From a checkpoint of a small transformer trained on Wikipedia.
Architecture: LayerNorm before each block, rotary positions, biases, untied embeddings.
Training: a variant of SOAP for these matrices, 100M tokens.
Each number is 128 + 24 x the weight over its row's rms, rounded and kept within 0 to 255. Layers, rows and columns count from 0. Numbers have three digits each. The size before them is the row's rms in percent of the matrix's.

# o: layer 7 attention output (transposed), 256x128, rms 0.231, rows 218-255, columns 0-127
# v: layer 7 attention value, 256x128, rms 0.249, rows 219-255, columns 0-127
# up: layer 7 MLP up, 512x128, rms 0.318, rows 0-14, columns 0-127
# down: layer 7 MLP down (transposed), 512x128, rms 0.345, rows 0-14, columns 0-127
o218 090:135140108153089155111105126136127114113145133124140141127138097142143166127110111078134126138093191186119134106139148129135131094101134158097152109115124088135120127157120112153138134145144094108118126137100154111122173130145129084131125060147123152128136144139088095131120158115081107096201125113124125158121099096141076119155153116161123137142116093131164103110131123117114135140188
v219 102:134188133128129132122141146124134110107119119126158139144115142159149157104142118080138135149093109155110140102103150154150142068133105146158095120171128148108117126095182119079109114140117110142122120085127125118135179117146105147102117128082108109117138096118139131102101116101202077127116155088168158124156115153132129111150108124139125104119138077103139120131125115132140165160093
o219 096:136080138134106109100092150144094161100072119113102120144136129147122123133147130164120153154121151147097144155163157107115083120089100138140139152136149145141167163128150112160102166138136117103126100140136161119125114120070111103146138120165157099138115153143105132141146124128068143121147157166146128161121120108109107129140114144119107111162157159090168074117147133120140123071093
v220 096:093098093161141119146141117138143169116101131130102143126155144111112119129148148114140137113153084120135142179176160137146154147138142155113152170159137102092142138153126146102094138120129113135113158126171208153121130122089118153128158091132156110091158134158158127135102131163091093106143108128157101124162099105103083131115144123124124158125143100114093096104090111125150122102142
o220 091:197154163135138141155112122121146130081143069141099157130129141116093127157114151102119094129139143122139167086125124131124140129161157137161125107132128116108092088137125198140161113142133143140102111114093116111111126120107141104133125148122134123115108136144118136101143142081166114159145132146120114114088150149133169135165072111154117153102138182129153112177169130161100110109124
v221 101:111134113136176121114181135119122170148119159101140171144120083114059112099132119136131117128138109137153149185119104097130110136088123071165117180131101112152144125160080099154134121108122134115117144082122116140125115129119120132119146152118090109084158098133167148145139139144144108120142140131133120109116134121155170102127122086160094142160110107119079161112123115132157142118097
o221 102:164114132127140119149153147133129157176125111105137149105143145119171166155116141070114166098135130213093133107094149141137142140154123079113147132107123122092112131129113172124123146126136160123099095187125083100078127130128098169153146138116103108110120158118135126097125102127152145119159139105137138149169125110096131158135146127129122140095131122134135158163137155138072125121116
v222 107:109113124160153143147180131107138138124129133137151149163129118124161139131148141130138125138119093099135112162126116088178153105099157124083131120157110129112100133154180114103155119131092134176138108084139096112144122137137143069135110061126175146138106096137119116154163141141138101125163139140175114144150163117097139131118124116151144106108090137135128094113155138162140197121107
o222 102:166125096111077129095106129142101096134136132154108136147093112136089136083105188114188125158146136140131117105179117146120092135162168074139125159129119098124110153113128137121109140099123133153105099093128126137110145143130098124136105140140122108091111134116147142103118116111117101159114165100141154146131100097152130106128114126124171157102172132113137142154105124087198154108138
v223 099:113123110118118071084165188146137125149137104104154108089169136121132132170157112135143128115154168113166143190110162115125091105160119122122145089161148145171111132099149122116117125145106143118116140105124157121090151145138156161120073114112132159119158149110147125126118092128110116113125097136145130143145108151133082096150101184106126125104164156136141172110125127138125143158127
o223 092:114131139126115128127090131145134166139146112111094143113125140107142079118131138118139122167108140104124134113127121153170132153111168216110133156129145145114132124129146154149117101149148070108144116101095202124142114103126086114139164147116128125114095105110131122120093173101173116092123134121115150121154158099096114130160128093131129140184130109127107113092102118098105133137173
v224 092:124151138128107124069148121115154127110117098083108156155152105133138135117097113065141132143118121121076143179118162119097141078126110149134084064169119161168141131128120098125148120144131085173136102109140116107115130103123135106118126095118126140121100167125138124136146149104135097114110144195115159103127105172126118095126142125128110139120111125116119157148154152071144129130112
o224 084:140112129094123165135095139113093146102085122120101100101130144125152144078114181139148127149127136118123122144127101126125123123103136143103148136098111109138107153128137117157053129110117156134145116155158140166138147132122064085130189110149138132100129128164107146133112099091124139102122127111157116148125154086134097133144111173109129112136176162096145148116092082118094126174128
v225 089:092137106119154106141152136052099104098110107108105139147107092120139116165171133115112106202138143140130172134128138152141136155156135135134120147156093102151119141154167122144142157186116101121132135082133133172117101160105111099129149164091130130102178087144090133134119148136113148122118117143123147128142172113153125117136119143134117118110130125154085152103095152114099102138147
o225 085:144126114133073176134090139114145105149103137097161129144135134127098101134126129108158119068158123092145104113062141123116144136177136124132140107119148151092149130170159115126094168097130156151099111111151140124138131109172144120126158131123095094173101147094134117105102119119142100123181133129148140112122115123085134140123093120104140152112142098089144092131176159119109095126145
v226 091:117109106129135112174115133119134137151138158117090081144133119110117115145108140138149114159146119105161172119138119120104108114146107068175168112110111133168132137118155124178129141119164098153134128124129094113141153160135162109153174149138129140111155131117144156108105110090112168085130146138107121146099150119141157136137083123156103102104169176128060134127135150109086165143112
o226 089:131093130148140129104144107133166150138154160102138108146125175134104137122163133071109125118113082076117075123097097164138121141108111116077164123129131163110118145130145073090134132114126151136121123166160108105143136059109110158119127121105123117133094095090142142137147171143156104115139120159101138144151130103107139150106141151142113181129111089143088119099139142132122117101129
v227 102:109144136124157153184134088162160153148145127136164108125132142154116133100127119124098143119189095147126101094122131149129134122118126129106118129156128131113121113135115118139185110106145164128124118137128124083123162135100085179176100100120122181142119150156100081136127106129154135106124109112163189147133095119132133156162139150133091098162126115106064140123158147125149140138100
o227 098:148163127124120119091153148128111133112136147132116117110133129088158171138135115117149129133112157104123095136126106100120141070112135119116137096142120119109137086101114106134142134086106145148152112154112127111113104141102143157100114116130203080088110104165172137107124172104110135099128097117118073129128140113132121121115133083116135160123172177147142099127140138088158190083123
v228 103:132134171150108137160074116130128127115147092137132130124076142120135092152147100130135122118122109128173121118138148105132175142149132135109141144127148086103152144172085097150157132146129175155101156122129154117098108134124096134142068146138108144142131155130139184116085137149125146146151122092173089156150147142150107145169155137140066152126128174158130114146144152114124102132102
o228 102:086147108128125168124152144144078144158105139145169105135165108140138135173147135169097140136088170073139157110117131107137135110153163147158111127125138128126114098145121149174122129120150127123133083187142146117127147148151110149138110100132132154129133095131195095153151181132129143123153142110140151106144145129153191124145094127116127158132119105160109135119144132170145153128164
v229 094:127125129137129151125163148132130104120090087118194126150167140134104141145161113140148090125144109131139107107129175126164138121134144142113116093101170105122124117122169120160170114159080127147138171123101106146105148125167105160063087158103118155165107104142158107164107089143143165159112138103114116105144129144167094134158104116147127161126082146147142137141121126131143123143137
o229 085:118136134131117144069158144151114150161121123167119165121123073122117124106126148130101135164098186153135133080094162106140114083105143183156083161141124138144135132153137113141096166137105137129132116116130177093123115106139130163119144117130118141139158181081126142093153139141140136133119143084111156107122108120135125170129131142098116088152145114131141121111108132085151131173161
v230 105:108139098141191115119154111128118169132168110098137101141127137103114150099185098122111096177153146124127169129144117114171115092130136112121144085138129133135131119113135120099137118132134113132130168136173161142125109102133155139132108124115174123174135107163105125095148108118130195144114095137152100216130163091104106148142128108135109139091145120129111107135122120130127157111126
o230 097:135141122114118132108119142113168125109155127164109140128151104094084125153116163150123093125151096117144136139140125162136123163115105138116128160118109145144102150112134112133122110115081143115143133155123152094156118102103115157145106140119118094108138150056172151126119135132141144083158168133113156085112153124090194111117108125126166139124146170126120089162164193087148118106151
v231 095:162119093154152150157121147123109143093139160165169104115118107116128146094119149175108168109159104127161131124144131134128133103185138088145124110118106063078157145147117147152129088134136115144130160180166121094156102091132153120123139113168158124123103122144117141144123153143131126173111170133128112146112130085155145146113154128101141104149129121162093116138166126159102106150114
o231 087:069097143116172124076141187112139115167129127164142117140133108122140140132138135140123114137121138118129155131139129134131154135134104079139147170127157136113082104090127145156164135114151164105117165083128089139119122101136102167146123107112123122109138155106151153101121140173162067144106113125140178120122139146148143144159131133153110162096087142120149152131145150154184109121098
v232 087:149113147140120114120090124098116155178105084132150122131119124122101170121157152128130102134101133123117123104148154177160125115106113117089131148130121129117113156139178144113130178153108106151151090119115133151165158122130125124131125120154118096121124172137166092122188154102153125111159130122104118135122079116076139099109105154101083154085135160160108173094150108141104153146135
o232 089:135140109117116094137133099147189081100132121105140139122140145120125099129099134086140133166163094090141106173122170134115100106120148127130135137144092162142085120140163118116144115131145126121139118072179157127137114123118136100153108100136183153131066122120120146092110110088114162116096126127088107150119113161133118119130123170120142105102139091144155078146130095109108097116120
v233 104:127101124113139124167126113094138137110130153079120104129145130142117111132120118155107168136119096154152163137171108127103089114129145105136114116153095082150091153148139141118162135141128132099122120129119122149133151094118138132135162127075117109129116125129148155081102119112143211111148167135122141086150099142118125130099141139111107127095119111182172116113084138109109208115147
o233 097:111113141135134166142087144137144129136145117148145147079099156127120120120116108117127181147136115063124114129085137150145134115150134086132154143097096166123120148142102174129122107124163113128161129138164121115169108119126147098138082152135158145139186132081129161099130142125164103150188112144104096169097141116157092145121097157168094114139130105110136164115141134132128108108137
v234 095:141124134133114147106131131097135121188130161122116136104131160123104126136067122123130090124136119150089126129121139108134125093114161150142084117143131115121137114117139146153191095171128143149101113124132123081171164085121112119134121076163127170173110132103152148134122121123131151152085118101155082146113149099110122160136131128178105167136111126129155134115108190165129167135144
o234 090:087134104107141142090152125188124165089125093157113102107133127130083134111149134129123147104079185107167151143184109127142107156162161144153103130106118100139118134099094117131079134080146130122166146155163113152128133117096123131107105097133104152071092127091119136130119125119140141163129117111123125124104138133155109105118138118103167107113117115133108162166117128085142148108115
v235 100:129142082122145140104131124094165120157122141132115094140093136117146137159112108120104051156137118104139111108094128159109104135129075155175169090147098122118157138120176101106117100150086090143156154132115136145094131149114117158137137121091145131148148188130122089127135103126076149171146098106133151145120100144127114095130131141126108152125117132155161160107103144101140123108134
o235 100:101137149126131142115102119138137118065104180131125121115127129136112107136126097146139178125107142139139129133151148154101115100075109168095120089078123137158102141152124131124118122112102164106117112102138162140151152057165142122099096137132091138135113113123127081115145116073124173102113133125139107093190150165093107130123136148159091133110119109106109103148149146115115130125097
v236 100:134111135110102147114121114081123135114132109086151128119121143134131120123129143084118138119114135098131098134072149091147123145146069134136142150144105132087145136120129125143152100145118126132171146131128147107096143146127094139111077092110115113105061176119104143120069100169165080137106149069173114158117124114094144125126120162119137113097112128124157152113166154154144133148150
o236 098:096155100116146089098105182136086122139108104109121093160121135128152122127136130148149141116085144142148103128124147111178139158091159144151116095099178125131124096141108113147157155124194131112100086106151149119151119110091146176124135129138159131097107109158161080126150109107109136140124149108118160135161166133157144100137109126161136120136144147097108116126107069121145120132097
v237 090:131094146126081118119104178123148117156068107161140099091129110096142072114106086117138102084117120132116121121124121141100146162143139143110168144137161115151111151127129121167125076132108139110133136132153106109139100161130172148111114100137111124162155113134145132142151127130082131113132129095136142151142074169117149157149135159113120126069111122087098156149099135119112119094089
o237 088:132113157162138133131161111111123125085145114106144121119128122138099142145137124171119172123099120079115138137132100099130118083147140166187101098111104112095139111151103129114098128091130095161134108098140150104138139093139073139108099123104136146143093119093110133133086132161114141127078087150140120100167160128139115109127126086131112153147075108157098105111099135128148101172158
v238 098:128109147142077095110128117106139122134125134106091112090190101088122171111121159130138150111119146114149123111145115152137141079084133159098110160115170159128127087118098106139126118120133134133097071123133080139131163118107085108153098132110140103089132131128155143135093164129146108111166148119158112144113090164113169129120121137195145121169112127095126111137129136105138102143138
o238 094:129143084138119125129100111129134123112182093169109084163083171130112151140132149110141127165122118131104097140143143102134113129100137139157105115137127129131121105145132130091151142127116127162123122152127102107116078172144091080090189086112121111122142128177107097159131135178114107094134123128149126111140159156178101109168125128084114113160129105127154133136125101156126146094100
v239 094:113145122137108100121076151149118134128147131149131115056121105160140158115122122109156135108100099144117101152148077124154168144131111172108096134124135143109127155133119131139111108142112141166110130110110111122114135154125141119135122142161110082109110108118146149134130074112096094148143133084184107098164119133173107118083170157103138115141122164117133080129136189110136162106103
o239 091:146097150146096134153153099117121118163151098141123136132146135114139083090121123189151126161134122117138109099153108135119101119148128154157142144169138115120140103144126127126110123123098130100125088144171158131105105128162112095103097130109148128138132135169127071146159137125093134169123123157167102162141096125171158059144121138142110101123106089162188167135134145140161139138115
v240 105:099116136098103128121148114138119151162124106116152145128117163128112140132139097126090115108150163157138132129159086145096150124132136168118133103144121117136101137113182130139119098179131108086184146153113166156093126147076107142138056103116102121150163175106093138106143127108089115127128106105127130128113139141123106154180172159125143169144136158171125134124169131115135138130149
o240 101:135166143098149163143099131087153110073138132145157141100162091123138121123125101109114146103116148096148144153129199103151129118125119154122119101140141127136131124158125146108116128096104147153137132117140232106125139139174153121162123132140146151084120146137141095116122160127150148138114142143121103091107121144124116099146087073130102108146157145152136158135116146089113117160111
v241 098:096100157165117124181114112141144114102139117126160141139152132124135134104099138151134145114125141112098162111095156126107155105116123169157164129164121110116101110156103113137153154110135110110160143185094128139103135115134135197078135109141154160150113101173095135113130109110095113130084119113118113125136111164115148149111141128171161101105076137130145122106110063163140114131144
o241 092:155163111123154170110116139083108104170145137178128137127119106099120153116092119107121101124115072146121137137180113072081096125132139148110107118100136119141129097123141135141118107117176085147144120083115083111117162121090175146138128151131113143125175187080120152131142128105130138130102112121115101143157144113131125139128140147084113112162149179152107115125127150127121136107111
v242 105:138168156179116135108151127115121075127144125128166126111126095091125115098159145137146141126134113085108136128135130122124167140143157122181140111142116132119187122091143116121110136097122133107132190179147152123111115134150138106145147092148163134145104152128130129123145151107096143130149087136129112119107100144126147182148150114109100129107091121201131142078111138151148114168087
o242 099:080112098099128141147126186163106150117102164169133147117146118131131164167102115136118101135128065124146179137155122114155116125159100154131133163144115117158114117144113132097155133155140172120157123109121124128077176099113141129145122134111134113090135114086111160142120124112128154120079109108138149124209153136141141156141111100113132120132110146087113146156132138155129090118150
v243 100:134136102119108136128144107148140085179097141137198182146148120107154136099108115107085144103119127130133141167104114121118112127139092150142098110091147172126152144116120152166155113154115163156093100111087136081154132130107101145119143138121131115120142101107129119152116157154120158087108097113120125133110175129176098134098175118138125126162117167072140126145121116135157145127144
o243 102:125122124115146145139126098139118188127119134125096108114120118128139153109139126119128143074149181190081097090138116179150138143150197163125120132122159090156184089110154110149113131107113141094146142133154051156110126150132131143126126129094141138148140165165152133111111122111116107168109146170140110112135142096118118134133119095121130113132173130151145133129132134127109133143094
v244 097:104144120128143143092143087143150151101124175152139170147121154115167128161135139133174094151150112089166129089143139157140124101119187132123154108101125123093116121137150129110143154114141139111119102071161117157095132106139115118132124151109144127130179095142148178117166131126108185105117150119132168146114156155127104119116108107145111146110146152117148116117125087171107075132154
o244 090:156144174143112124141122136159130095116122146137140129173135127134063131129147156108123087114110143134106155113141154164110097131139118103127120122111137175164158128146163147133104128150091095152117151081116101109155141155178130113173133093152140125150099136088158131121102159138129169145146132122115177090102130106123151153094124141066117139101172114108109139114146170096129141117148
v245 112:134111101146139090152167148106114139120140160130110105160095141148123095138124167078149141140138101102135127143166150163133144145086148119179124107146113099160149152139138126139102148104129128112180136151099119119158122164126098091131149101150140167149130170111130150128172176137101139114110127156152125158099076082141141135115104109113119148098093151144164126153100170135103099128105
o245 110:121126112163118139118107126122118149080058130104091151136142139149108142120122120128146108157148067128144099133133120139135126138139156076102104102133119147122108144124097117130158122152135115161123127111138117151118157072153169088144118148141137122073112128136123153151128158102184126129134135053088123151160146143099120109108116125136159114085137093145107157111165147134117141179119
v246 092:150119122150173155130157142120148172092135118116116121117161155097137164119126137161141147136125094090079132114122136160115134120119074112140175085100120113155138126163127138140098126136158150104095081113116097109119134168102139106095162169132111151155122107129155130109137087120120184151116138102135097094122116162103153138106089151093116130146094092118183148114117156126142117120139
o246 094:102133131115114113151124160135107090112122105151103153136129118131152127130120115130136158136109120130156099116128108163095105117074092156120114162125103145098123148163103145172182171117138110137148153115179068123154126110163139154093154111111142131162176134076116132143129155106152158166142081159117138188123129105122100129152146151123123107116081112140115129126106142157151146096139
v247 089:134139132131125122173149116097112144134132150140136138157151150097125141134138125155101147131170072134147132189104092132128124068086126140134104140129127092117113106116170096111132148122150119106134148127116102117169131094122166094086157076099128144151121096142149130097091150118162144142120170117146082153138118108157191131132112155135156145127112110163123109105132072159134135140111
o247 087:126097118116137112072097135134154128100135146136139119124070146132140152105151145096120127159118138123103119122127154137115111122142129066150140176123160097108084141097147155174157113105147171171120103116126157126127135110086127159168110150088124111100127158058102159109156115104129104113110125167127145136127162117118093109109150125090144109124128109122115171131138125116146154077117
v248 095:073165113159162161104135111133074112129144157118105120092113144101137156153169074114099111158135124146113081116114128152160138138124134132117184112105098109120131113110171154148134135171156130136103100153132103127157119146145108153116060137170129098105088136127116109113142133144130080099143125109160133146130139145133127123122097137124184161112142155123121106089123116152153111114111
o248 097:117134147132117132122140136138161102167157106166097125172123117154121116143088115177147101129133139137135127118139146118092140105127084089146114152187138124098161118154121096097106118127093137116102111100161157130133110160133110156161123141097119137117104066156146098142139147111113111183092142141154165101125138132101086140150166134120113120099170116161126132169143120093142156118175
v249 097:126167107116146095098174163164147077086143148140147146098109110150123125163104186124156090141090140142127145112132134161115139127137168103102132100136163099119144172125108095122117116117121093114151141110120142148156131114131121151134124150112162101087150105112133154130137137154149111137122158101164152118154086120058112134139138135125095127116120112139128209148150113140140100129116
o249 093:099134134169127101159087104111138148101115128105132106142140113126115145157156168115126167130136105132157115127134154082134130102120091103128136142119128154103133101141108149141073165140111073135117128084082089166076116145142122091130124118165114109110112125098106133133130118188140155128117125058102167140136125132120140118162099148124138136136119126076137092104103160129123088097114
v250 102:135160131131113108119087095119149127120132132172070118128152099138139157129116102097135104133155107143105102121148163168136145136142130137133117107111128107125134134153140141134085119102173096128110151097167130147122118143133154086113091093099125136096140144123121088126106123091102126191150103076109160162168096112103101160137155135123133132105171128168101136114142155142150070116163
o250 101:127110161123158113130108129152132104077108125106161131153137131127094117124146108133105090144105133058152150124120096128089124094119104159133134121147127114094084098148122106127122120129101180158113105072083174191125102123138126168159143108162123141151104101098149106111121134127090121126123117140137123078111149150165144097148106124109148125111090110104169135145118149133100136123109
v251 097:102114169127155073084106118119101097124129131100115097120121128146136104135133155146128177124136116090146115133152134152113083123106126118107100121147125141107149131062137186104137107140139124149137111126166104120101156166085154123143098138145140139162134125123117131103081195114127151114165159135116154154123141132183108120133129145117145172104117149108146119141183144129090092134147
o251 104:126130140159089150121125121139156126114107153131173093161105147128138100116177137134120076115118124121134131161108106134146170149109164095159167149125139136126128109152141087166176092157082105112146126117127155114154118130149113068146157137140145119094131057105158106120098121172127101161105156145132123115157124137139101161119106152114093147135121139157121116111109128116150139180148
v252 105:130135172129152115167132119128164125141108119150120135094121129128113159087126112110134156130111138130119086111138155108146117107132116121173136100138174115152121142112113150105135125100145136135159087136108071151169174154108085112109151120127120119100131109089151118077109131129112170140087172121147130127156139126123140130095131136102090194162161091118161115138176148184147131145136
o252 105:117142114161153110110104131150124129101131153111141125120132144160147134144161141140154152157120096159144159144163119087101120136091127120157130161161140157124143154153134100164160135155149129107141120142169051125103116116108151106116162130189159138136151165105176083124164162138139116134120126149133094159116172129112139089151159141146128083118129128098117162124104101082120118134154
v253 091:096151162126140094110115139136126092143137136135102115112078128133135149167145123127149159089113093115119140072127126154103151124129091100126094109155156103135114151139114144119135158149140098137056175120144131136125101152123093206140088155142137112115157109110151150139116102146124142151148135109145116155113117123154128092110185138130164157141136133133102102087135147114115155079105
o253 095:146122159162116135112126093110118134141152100152137126116138103078124134179117130188098130112141152110131150130151141073128128161094121094107136162127132147106132111146114119130135157161150129107180049138121124138132145134179098120141089126106121115164148110122116074109142164132107103140137118148162110104146116165120160121151144145106105122125146119153151113168138196155130148111138
v254 100:151108153178080144153150100113151152136151148136142118130149094144107136144122126158136116133112135143143115155092131139179136152085124071155116138150115134146121112106102110166081122128129160173118121115128100099139150118113099111152130122140137154148135166152094107147135162153085141139173173163126105111117110102074147137099120109118076090159111103131180122100134117154130127107118
o254 097:155129074148150113146173121157102126099147129159093147117107136133130112128121111098166137162143105131128092123145143135108154104105137109120141144101089113139126165127124139079172087110167137087106129135138112137082159144126126110141140129159159107101139141131125133091127131136146082131128068069158128128112131157180132118149157095108170110087103111134098111127169113128135161105108
v255 094:175116155087108151101128109131137105168174116102119163104140125154076117123118157128113196141094136145136150121124124137095137148106126148173111153086148102139119124173085163097193144114151146119117120144144113107166130125146152110103175103103135107121101115125134131145102158126105167102108088126121147144086112168151128123081129121126136112161127122146120130117125127137130110088101
o255 100:117120104125173109152130155137125131119114092139118127132134124095150161167133090157168115095149114112100096139121084157139113124172152137109109145125087136127135103111089120133130152128126153163145120130121076116138152138081101133129119108108072122166173134178121142099130126097120080123121099118118077124128134141123094093103119182121125072136098119110125169113163090152133121123109
up0 096:118094127141095114154128123125174138143078084114120081091159081132165114136100127123147105133150163167125153137116167137149098114089105131122164152133103130107158085090097136138149116154161120122109078156142126111098156151156102145149108145114120150147105150076142112138095124097135104133161115116152143131106115148145143131115111099140135123133092135091114129116110187167121151149164
down0 102:091150137142085110141121118175106112118148119160109109100134131118131136153108130108152149132129149158136146138143128106120160134135096110130157083087179163172190176151132105111124114098164136133122102094121135122104144131142116153116117125089083111131137098161116112131124119162122111104107109129188135141143175128138148131123137100054106147132140131097146144154077119103109167136147
up1 097:077123136147085122130124126133178135090103142145118115096120138083147100129162094082161104157127151126164105149140099144109125131094142165121131136154113127121143165108115134148139130138102112153103091136136202118132151104169114138157132127097133126097157158106171148145140101117084146135136152123129118097107127131129135123161145139165091140109093184159148178110099109127125145141155
down1 098:178153146118133131114112120127125142130179146115126136130132094132091081166138069161115159108127149115091129105178148094111124171105130112103124129109072133115136172105117138152119136145149072146079156124175100115099118115092096094161111165143175086131121114137123144136111141122141117108110115170125156134149144141131130152109115154134144103141099162102136142112092126123147132106148
up2 096:169080128114123102117146112134124153141106133135191084143145110114100113122117122136122110112119140106123098117114160106111086143060153135135162116154141132110135140129143122089155145140107119088131138126145156142123103157136081139099125047129172128153140135146096180129119106113156121149140088140141140130134134162110114119174112099088149117140164144118119148079099148155158115139112
down2 105:153165129104115130138094141171090160141152097177171169133159120129120121097121141114163113150152156115131089144154154116130126129121135135127101074144096131161108119137144151133179177158126140112144090133175155133158125082159147126125099142154115128113144117135122137158147107084126125146127102100101114118134145097135093118198170138163127148171114135103120103120122114121155118149112
up3 100:099124137119152087135103162081082096108112106125083126125136128134108111101138153117117128113145102149156121127119102093147106131180125102174109104135152110153112113118167124128146108160157144111138129132112111147125151103166100119132145136130151136123122092153126113093100167120093128131112171124153129124090141142072171101121065147130090124103154147170107132139105116107147093171170
down3 095:148121097112110103130118120123138167157132120152158146116162133159159125138140094150153095117133125139118155134097103104137150152122163163149112177136138138129147138135106169098177145083133100134124089099096131129095091144101105149111133094094094104134142184089119099142150165097160146177118128115099092100142113132133108092173115091160118110117092159109106108127119133100115138123113
up4 106:121116133110124141142134138141120136159090133143144110165134139134115113155137110099166089166131127157122134103119096106131126130103132137106135089075127128143138108112092123146144139091087150143138101102130146135101089146200108142115106080121133108106181129153154104101102116119107107128079151153091102126138131122180137151153104173166136164141145111187107171112104121121095143120138
down4 112:112134140126109092126127167121088116155123143150173133133120139115101115139123180090124098146136151141128142116118145086125122147099110141092085099110153114176116137141113131143153137111168126156126142126123105132132142101167078111137117105105124111106154148184164149149110120111173167175080137149129137079121137169171109169128167127123119104117124141128141150152179147135089154147133
up5 103:136114111127102129169097112144148166128154085125123117140126125125169137096117122150138116097094088175094103118111134134115098100121118158106165118115104132138103134159079071121127104130161120151146116118113120106114110170119146124124152108103120152096153174178168114147130143082116143131139138142094081121112141124158138086138139095128103133149078152116143121162169124130159176129096
down5 104:116150124112127112139155120102144140150106122135125116148124151152092119127150134124168132094095147160102125156139093148142172166146114131147131142150089147079165117116138156127114080154093142151112141093147127137134102132117114113119139154116170133129133099107137162084131186164132135125080152116110214139132153150047109130131138138150121098101133130141098146133121160138146103124129
up6 108:138171148124136167111119132149152134098092122115139161128182155130123149142158129085105119092096113097099141149158141120125118104134114141113181129124124141141175189151127088105134135133109098173112114117116147167120101105101131119152153120146112167125177108149104126194148123082153077136104131147118096158125166157139127140120171122157109146142101116120144124106128105125111139114105
down6 103:127125087144132109124170113138127096159141110149163108135109117150141131120188095102169143155162128128154145094085153115177147150154161142113093133152139091146134114177106109155105180142136145150127085131133114132180125103125118148159112133066115091158123158125137115130101109152104099123156127105115185107113104117133131127101124117103156145180109146121121121148115120117111151139116
up7 097:108153144137136110148134116131158131142143156121135123093136118135149103113092144120133104122122105126129173108135156091139186095137103165129072128161139115185099152098143108154112154105147137105124164126091110138117088128113135130148154136175168130129194132119120115147125142115141119104153167114180128123085135155127153164111093088107136133153084146146152118173147161126120112159118
down7 103:145109137091115137145106160136132077080123145112144167134140139112085196110148086104111112168106105137168122140108102126134145128127102172104111111124076169137140107106158135108122159165117108103168113115148165171143090127121163135090107115099151132109145098103135115117159126142138083122147115122118145139136110141103156103155160138113109146107120150151109161100124154135163128166122
up8 103:158136138118128123119132126171052116154132138107169122123101100152152127109099102158117140151139096089115148153098111133126109126106119120172066105131129178146161123098119128094107112117121148131130131135117151091108085149171159142145098149118134143170132147110149098131133150173115131142139090141155161116119125132162114137139128135126135143129176111098103148155163163156180089150139
down8 104:103109148129153125136156110132106124106112122112133170151074116147149113112146126144091135136155118123177156130162091113124139110176160105096134167139152124161117138099143146145098075132098146181149124132142078086089134109125193106117151103116077120133116168144117132120120161097114140179124124093114110120136127122123141138103158140132158096066136125132102137096143122120126138140131
up9 095:109155117147116132126153105118124124099140167129095109100148121123149142108167118114144149114124146170121140136160138091122132110115095134101128098172123111093174130156126129094127056155128129090123137121155152155104117134115155176148166093165115135132109102140121113131093158124149161146154132178098094165098180162147135124138105137102141184104103120111149167096141116145108146130138
down9 088:149127123082114122111148149121116123127083133149175124165153106133131109165150131145134114108165118204120128118124139141133174109111154117140169112090155133111121101150125110115106136133129134126118166105121171166175138166112169166118160103161129126157106152082117104161123161121102157150133129122116143093103104096127106104109134152111125105134139126110109082136196124158148119117100
up10 101:119091094127134149142190119138117151129131133162106107114159128098108087118127143092129104114107150155067135140129148122090125116101107129133104113093122095135117127145166127090119117122108121086075136118120109176124102158143095117102113123128132123113125178101129102121097099157127108159168107109141142121168183108128139116146094099152133162159122158087101136094108136137101106094157
down10 102:148131135126136153119108124126115117147124134143113161093072154139162138140145141095120129096110132160148108135089096156142089132166078094139147157148105108106149128114111152139188116158102114123128134133128131072112144130174178146145161103114158191150130121104119144133066109103180189120123119117129122108120112131108098133128141117098120131114170119092157133131092116128136112116128
up11 101:113092132122133149136146094148076135152130145146091100125147116164147112163118129104119124109132152141136115101166183135142133092104141117113102125129157129113099110092132096111108113145139087160140122109101111149108126147170136128139137146105143154109075126139159127132153123197113152124133134108091064095105114097144127145073120135120103166167118153098128117081105143130132162120172
down11 092:141154108163169128147105129118128093107164128161109116107174136112134124116168155166127141112121141135125118116151095144132129101167108133114068094106175153100113152142114178149155088118124127074133135131113105121092133114114123106148151091177103118170085098149117141110138130144095120138116104119136144144147126158092119107171090156110103148136114163103120150148105144157085121107112
up12 102:167116142127137085114164137093125088115129146128112115123139135149172105119146114150151140135147125120157131141131135144138168133141154097087124150100137095174097111210168124121099117143135124110109159103113146127186153135127129128147123116122108104131122149171170140128113097141090103098153124115155120133109123105102100159145099112150069113108115116136094102164124155153108179105153
down12 102:100103128140100123115108127147084130162151096139120130115131094125122080154133087113148124119123174141098112099130126122195113143126101130088139127105117134154147153162135119151165119138116146110172128091139183168115083129134143135134179163095129165106141127130108147156133160164133157133125123116138128129120126082116144118146139113104178122130147180068125137116154164131133115164159
up13 095:116164163081104087127112146093155107090135104094117133143167098115141130112134116095121140109122107138120113103121132143136095153158108091134169098147107199141091152109118118132126114116098153137146137122147115159111129123115191130079149155140112109111115142129126129137091100178102110116101139146125127140150158122116185134157099163122157106114173140115151168106125141092111149103124
down13 100:093136100089122144137132133138104124094173162147113099115146110144168113141149130148114175159146093103121117111113132139129083124134171103164139114136173082092111108142095139107129124144146175174131124168147146113100144129112152112147125136115112152110090151162109095142121100094097174096109162130162133158124155115101153136149150105118123131134084169102104154122139108166148144097128
up14 098:129120107091151152100127170136108177113172080134131151140139110124158138132123127117127119109145153146093124110147138138086109142147179147108116087110117121096155129131136110133133113124126085178107147159129149132177133127133112129141145104162134101090161155118125159111145109128114063133120159153091169105124101133170137121137127156154145164130093126169086164103117121147126183122094
down14 096:124129121157109095117088099120162128103124156180160163134130123130141150150149109148105150112118130143188125186142115135128137148118142155121114118161108168099126145076120158124103132123077155093111125141146112177117152138131151103160151106093148168110114149141138104153127143145110128152138109146102123124115104146089093116177113119121113123077171091117101098115183136114108127140147